{
  "activation": "quick_gelu",
  "attn_scale": 0.191,
  "tie_embeddings": true
}
Each number is 128 + 24 x the weight over its row's rms, rounded and kept within 0 to 255. Layers, rows and columns count from 0. Numbers have three digits each. The size before them is the row's rms in percent of the matrix's.

# up: layer 4 MLP up, 768x192, rms 0.112, rows 388-404, columns 0-191
# down: layer 4 MLP down (transposed), 768x192, rms 0.0517, rows 388-403, columns 0-191
up388 094:143089184134122133132126166117136095132108135109097099142111164138132166164146116133127168168127142168117155108115136140159135125082070157149105161157093088106095120129082157106149158128155181154138152135124143108164148153157106119138109093100085137167144130134133142158150108101137123124104135111146106109084129141125119126137153120115137129095100122070087149162157145158132122159134110148124112117142165156144123137127147111148148119115109146142103083155165063099166108085139108104106146141118135108119145102116132162112123140133106149159166130140126125146100098115141117080
down388 098:095132106099146125103133133142151091154159111084131134150115110105115104097101117091133129177148120091120122111153150191123158096134149163150159138119092139131143112111120102136075112110102146146132111141107140110112118140085166117122126100122111173109117123157132151124145111133090160123159142126160073128073143119138140130092154084112120146136122139196079119112146150105125078135103094146144136175155130111109135131146129124143109145145131131108172127159117135143103150138153098138111190148168079116096112106098141116174140133134132099083125134117126120113114151107170146131
up389 092:125141177119120071127120118133146064082132061178169125160167142149156156102157121151151150110123116133139145123101146181112147114072119154090142099073106132167118124120093098104134101108133160153153145122097169128121110134119118140151129094102168144145114136119127134110152102122137144120130129127144121094157103125153171122097136143170101142113114133158095098119129134126120145117118102117120073119081131158124126101135137124136131148164132152114154149175105163141098112140119124097130135099177133118123130129110164118165154108141143158150115145108137090147104132092101098115
down389 097:092168097138090125135104121157174123110101158139142111094129136149140125122158113084144161170125098168134137135097157145124171126161117089143097158087088115156105121130083138120128113181149101129143118083138117142146141125131117111174152162117093111102108146129139106080154123137158127144133122124120141128118198115143118157146105158108124103122172134117117117151114147097143143074115126164122134128153084086106117133127129161135118094147102112091099158147088104131114124101137130108108081120126176100140124100072109122126186091133152154105140152128138127117135135149119119122
up390 098:113115133121131120109115153143128122156135147133160161153148122131131129126138091107108216133142163109145131176143095161162099127155107135132127140123131122165108170158147165126122110133117119138099152144104109104118112179152118157074116159160116107159154154115125156152103122136132114140129155149145090089146129119134131141153173143091112082137118121119152159142134144141073146192142106102147164140161115090120112091101126143204148115167128122126128115094174111098142127134148163157150103113130118126107131166140146123115099128153113094089165174128144127159127139138113131138
down390 097:112141148138129118113111107103119065131127112158135157081109137091143073124126153130112168151164100105114118130155141136129137170191134140137120160126122110083141129111114106138160105155162099124142094156109094112077160079086091089157133155147157168132115126115172143128119125155155087136141125094141171127133122118107138133076131157150143137132133156100113119103142130146104139150147121078149135106087103115115152136165149118104143160158170102101154145142138149126120125139165141112150120083097160136121145130142091112139156106130139082126105123141118113137141151126096102076
up391 101:117123146122140180136145146092161128137120139133142119136162169151133118107136183103112157176139143153172152158131106142150123180129072162108139099120117102096126097133148162143138115157145142093103135101112111143161094116150092162120116124111142157138159110149112106126146148144126099117142114135123158113099125088147138104116135148131111106144131140157173109183155110135149146163132155117136162132157119130088173076108089130115136119137084106147135109112107125155085166124130139092071105147127136098150128166132128140099120149114109138100149107112120161153071157125111076113
down391 101:106129153101079089149153147142119102115149088121137156128088138098085167172130089149158119123133127105151105104125095094113131104151128135161154088130117138092133102143113113142105133139111093112189153066138118095122120110109154107136113138082137164131145076151141110133119125172139099124101123130124137089109099118138163110141142128123127137171096131114129112176145178115126121085101132146128112150116130094132167177091123146114168130104118150115136127106156091086112131156123093142161145111144132136137168107083136155170129139112131074130114116123124109119147149081122115116
up392 102:159135138152152095117123147112153139143143148089131083158081120131158106145067155161140131114113133131127141113106160129148114165150132145105114096116149135137124124120175095140129117134135145128116146080096095167100114118078125118143086149105116115139143148108152168134157116097154108124130082116153083100117144101104127136115159094150143150101081067122131109157115114151114132152122145071137152143101130149127110132154139104162113143083106106111118134150132123175171106133094154124105128145097162135110147124103079159117100171123182165113142124135153105126097135159137145097
down392 097:122075159115113149136090140147161117092104133176100128097135101125089099117105128126122196118116115120117120132148133120126124120175116137145137116142131130135152118113118134147163141116182146132109114113092158121120086097132097132138157111126140117150145157137064146144134132125136128123130096131125108140129120102126064133127114149165118121165122097077112130118108140136117118122150113113091117119142080083116129134120109104137151099115087133105077102113137166130097137133126117158144161151089110119185119126086069172140095145171168129140101106127085176166146118117117119088
up393 101:119131106131104102124126151086175128135110134128132121166132116129149122138148148123128141111127105110136108133112129124149161145153082149098140150103092155108151109137105150097145152148148150149083116114193092138160090153119118178126136132067126101104122128121133088167177075114079136128141083145135154090139143130180107143120125153150080121148155113143098099114129061139182137111110114109130120118126130132091117126139105129149121155096124146095116126090103110102151115184140110137162126168109107125148126103101079113149126160125171130119108131130130136126166139092114145154
down393 114:145108082124112100096124115100139115113144065126104134137109159126094155170089128155115114084113094162140165161154132135153182120164116146125103116130109092136154100114092159151117162112123138124126110152181140077181155138126102158137154152122100133094107143124133097175140115160149115134161141167161158144145151102143132135111117138137106140114118131130139087089125097083148123125068149156138124152135143095099126106165155152131141156093129125123092149125141101118117133142122152108159162160098166119103136122129087117118139134149164131144123121119173102144138097083124140122
up394 098:120103152150117088172092077117138147061125123157116114113132111126129141128095120134161167124131111100106106123120113129173159159108136113130111119147140140110171142133126144145129143086111146099177085128119112134093103129156130132106158082123124125123171110134149119099104130156087136138132149112130150148132124118120117115121120101125147147078163129089105114153185099115170096173106137121085130113148122133116145101137170112122100170134166135125108157146093107100149163144084131117149126151145143091159110084099129157132135124146111185160153153118096169155149146130097099100
down394 102:143106151132134121115096127110150119152141150099110152144141148105142105152151123067072109106130142167135125145158170122137144146159149122139152121128134119146153138130079159162163113169134101134137114111137148103146096128139135116123109107127164104146169169118092120101114151131183083145185133154135108154119136124119123141148156136143132125131070173179150119160161129122144145142144171095124147097068130135131087091142116115151105098117116152136185135133147130128142113138154121150103100129098135162117079136172134149129139106107160121123073109102141119150147085159110149119
up395 087:156109128125148140094170130144134123160177113117112140111102169128140117144089139126084119116142147128103152143154157133129142149098124128100109141081134156176137153142102114103112151134146110125132158101121143112119098099073109168101149125160108171114160095132110141156177095118121101128112138141105109102158110174128164110105156097101100136091134131103134140127117126185141124070130117141149110116173118129146128113113115111135120104085165151150133088146162132136106173139186107130136117128124098155121105127171115118117138085069121135082120141133106135127121096135092076142
down395 093:085125115144142156166109096177137150117070151167116138121150104144125150109140195116113086100156159112108136145143130110118142127163135105105116124149127144146098109145120120115134111152152088121144122149138069116149129149111142156141138149123172118124103131112178138152094125128125108146145154136155091126097141128139126128156096100144171146132129120136099148123158111123155109080129145157126139110141137184119118088162171098118084113136134129124108125136166106137141107170154128158155149130140127136105136131136138096141159134123131230138117073113132157092114149117171125155
up396 102:132091161147125131125136122114102125125095116079160121108116131060107105122107125167136085140163150123106136116097081170132100137165108104131133120123118090103140121118130111134119188160129134105090138079111106126132145136087112130135119127164165134151152084122153146118137114163088150110162133153122102091152109132158095142149122097137100140100164134095109169159101135156137180152119118122145080103101101098135116093122121149135147120113103143131156112132142157115098093120132132126103161122138116143152124104145100161144099175158133119081198149126133156103134093139139107138
down396 100:101093169103164090138073170098119138107093123115147120127133106117142107131128142115098090122171127154125168157111084136136120152091065138119152152111108133121124131165163097172092155112099121137137152134127106139147108138133125093136101142117140130106135093167120131105126085118095136130121102104114162072132117139128154180125153106161167127114134123088108157138168126122121167141085098123149091118087123150094094138141119125136111180154124137128132082120132101128130120160132129127147105150098138133117150116150136151101139164160113105104154171105135061119112102125125146113
up397 100:137119132141169138177132128145121093162149143131114102145123133096097097135145176116126152125114126123112177139126166126152122129106140171155113104125118155129125108150115117151149144124106112119137168108167138156120125134164097173154126150144126135103161135136172107110164086084031113121101111145133058102142091127104144120123079101148144117150142150155128132136158120142125133141145145121093097146117144134108108091185112085123144114111110132134125137139127120123126143133094150132104112135093154102137123079122091166113113129109132151137156178113087102160178098111146125116
down397 099:168121135119114174134134131098131146120148133122094120136129141127142105147161154100100085106104148123095133137130099099166140124124126132102099113167138129121079136115154122101137127151163118100153161105159118128154123087118108085163112113158132097150121161151135129134100116141045185095081092143121158143144140171104135108110147139135136101110137170121130158143143171117131113134098112131122103148164145166132141094139104105158122149106123110153095173120118151139105102100175149169141196143118128111156138096147133154138105093121126139135141114138078099136125153084121102140
up398 099:136100173150153132106163119167092147138100106127128174083100116126154166113095115124167143081105136167113140126112121156132099162089115114123157133100097109121174108111142131117148162111110143144133129139123103176118142131113129112149116149097078079117127091119083181143116105093131176135120135129152102108110126095137103171130154137124147122143146084129115112147155134173099070165139126135081114142128106186130103119158151145148160110134109101151143127099130094124145136124124137104151128140123121080112103104117146177125108175113107149166107123150137142141145156144128123112
down398 101:089097178114116108088125138142139146125152090110101108147117094139145134137083125115101112116110119138110102089092103145112123133129156130143144142159135153116172126095092119107127100124169136103159116091138139133057108082150130119164127166130144126154137116133137146111129121119157149141148111140129176176155189094139098125128081098133093140124138156135118095118146135114128142146130065109133098125136117093110135143148125130122107107115125123133122180094100114142130100112132115126103145078125162145122096144168090151081125140135186119093075142118124097104150141162146100146
up399 083:090091130084134157131128112109131177112120135095116152153142121098145100097111112089120124098120150135130170138148118116109117130132125146156146158135171147119140112123135142164119082145112079067112141141149128158105116091124106091129161147097139112134105117159147114105162164093122146085136112106112132121181138082106144124137106147110112105134131147091107088140114097141113134148127149098149164076098158136140103121122153111157130093113165124118130155168097134137133090150152117159103144126179118164156169168135133137098085130115104105103078156113107101116114141120128133178
down399 096:130172137165082092124107114084095115130138166129130102131116125125094151105131153156119073149168112136122108122121107147117148162110148153104117142125149113122122148118125117151154137088124121138151183123116136088136102146148168133117136127137143125147147115136090160122132124123096104164147176119134136118085092127173130113163162145191129153153105122131113140091095138117120141113116168165116118123150097105127150087122135167127106100124158123102116119096158128087156150125115152120161099159120152113127163144132090072188141148099156101119163087152139134155161096152119143094
up400 113:165129154165156140176114139109122134103106153123151132138122134124153140149155118108140112150124107122115093147165092143105098153105115150145147131180150109163126109111117139117181108167129121103147138142133140168091095130130131094137125125105145150144121111115099166128138158154114119110097189109120144146105086093150080109155152150135134110119187132108127153160076142160141082098153131141137112121116165118138146145119139167110164107134132125140127163184150112112123089114120131111163137113110113126125128159116173092114150182129133149089132115135096166110104189123161100146
down400 102:152145157121083160159159169110132116119101177156174125154131119169143131127180121130129072131136165069156083121141148122123131106152138163138086127113111131106130140089119144124108143150152101107122150126127122136123070150119109107091117141110139168070148118092127112127097111083105170146108096104174119120130141110140136091122144112136134099170149080134133116150100171145150119115171144137154093145102103110151091157109172119144111153089134124146110101135135116170122078108155180123127142101141129114099112109104112110140113140151139121113144119143148138122128155149120144122
up401 104:081161159136137091104118145117138070121169111105132186180144152123121147149151110115134132110156158149122114102167151108110125146130144097179127171116122140118146146123106160125155126136112104125119162124149124091117079148143178132110111156104096120087138151162105128128163169132138116150135146128143085127149120137127126104139125119126105105086118106152143135134171134089175164107137129115176145145176134122184112126134110155136137142123107119133142163127097118131155127094084141127125144122106111099117153102109104113051165129157155104139092091101141115089151128145121122135
down401 096:154135132161137128119089134133075140124148044130132143132159100150133147086073096130105154137103120063092107139194101087107107163105133137087159118086135136125166137146093132111102149147106150112114124141140114120132111102153125133131136154117171123126108100121139120148107111160159164129118122107151094124105155138155117109128120131138129080096177114126122114163132103139138105082112150139159148082101120084154108169141106108133100136086101122108136127128136126161143158114102096162134081122125149136127136110129120131135177153150141130087097146127154111149144132150128127144
up402 089:135129147145116172120149095103114124135167193121110120106146131129077111129124134112116125150129118164123111085150128142145155110118134063100161089129114131149134087083164130108095104125176109148116180096140154107145122150121127134124174151089109103115151174101142108132111139160113124117160151151111131099124146152171112138098129161140125130128119118132100146075152146147111122142043094151133127134167126110125115130126179137109116099141126145152145156133154136131109157160137088118122138110108095106100137141085115134124098131113169105100141145120128119128143149074160167111
down402 097:121152121134149099144108180139138109122059137138136148069124132156129133094119110137144175087184166071105133170102112123124074137075144167128109122137106103132123174136131126102167115155157117130171097108144117134136135079121134094138111097152097165108132091153156113123100116114123160159137107174119136110099116153124113098134114102105142097118149138116136157133098103146132151128158147140096123185148126154159139154089121101122137164121132138100101140153127099140144155088155124155172153120142114124119133123147113143140128127118090117163100123151111172120126098111132120103
up403 098:130129139093077113118130136122116136101083145156125136154107123184156109130137138137125112183099142124149108123107181117183094146112132132134130137128109109143148106134119127171106119120138144125092122136123131144183101141153135134067073131095147165130115071152122135130160107117127099144116132152127120150146151161145131110124136151166116093136145115122164108077137094143159086127094104137087148088115157129100099158174114129151129131144158114135164109144139108086092155099122100137150124098127133108129176146098117111083104154109111142114151092119133138170125077114103134107
down403 104:163123126116124138099086110109162115122143150168098142160077128109125114118074143140166096147141130150131104142075139133155087103161127142083143112125128165153164129113118095173114138076109099113093125138112117120126164151102138163119128131130088126102110106092126148102138101162114103136110148129116156125137135165146139133096116142141107132185081156143138159123111166136170128095091115145130118143126137118089142095098123108162127130148161082119144083139142122110129142117112109149146174122147145096121135093086150154145059150135125138130088125090123140109121138123078110114
up404 103:138118131119118169158071099129132121132136125103140120125125181133100087110111144113095111130099165173148092118147119150153122115122155143148139152144154130154070133114075137134117118138143142121138134162115135128086126183162154171115160145126119110125139122136142135173149098113118138106108079138189120159140133162105163080065111122152110136092097095105174120130135085118164143143160109131144154132115148099119102136127144090159143117126099145131172167131137140152110119106151150095130126144120149136104103146100134164153131126124081155148114137126124084141143126174127095105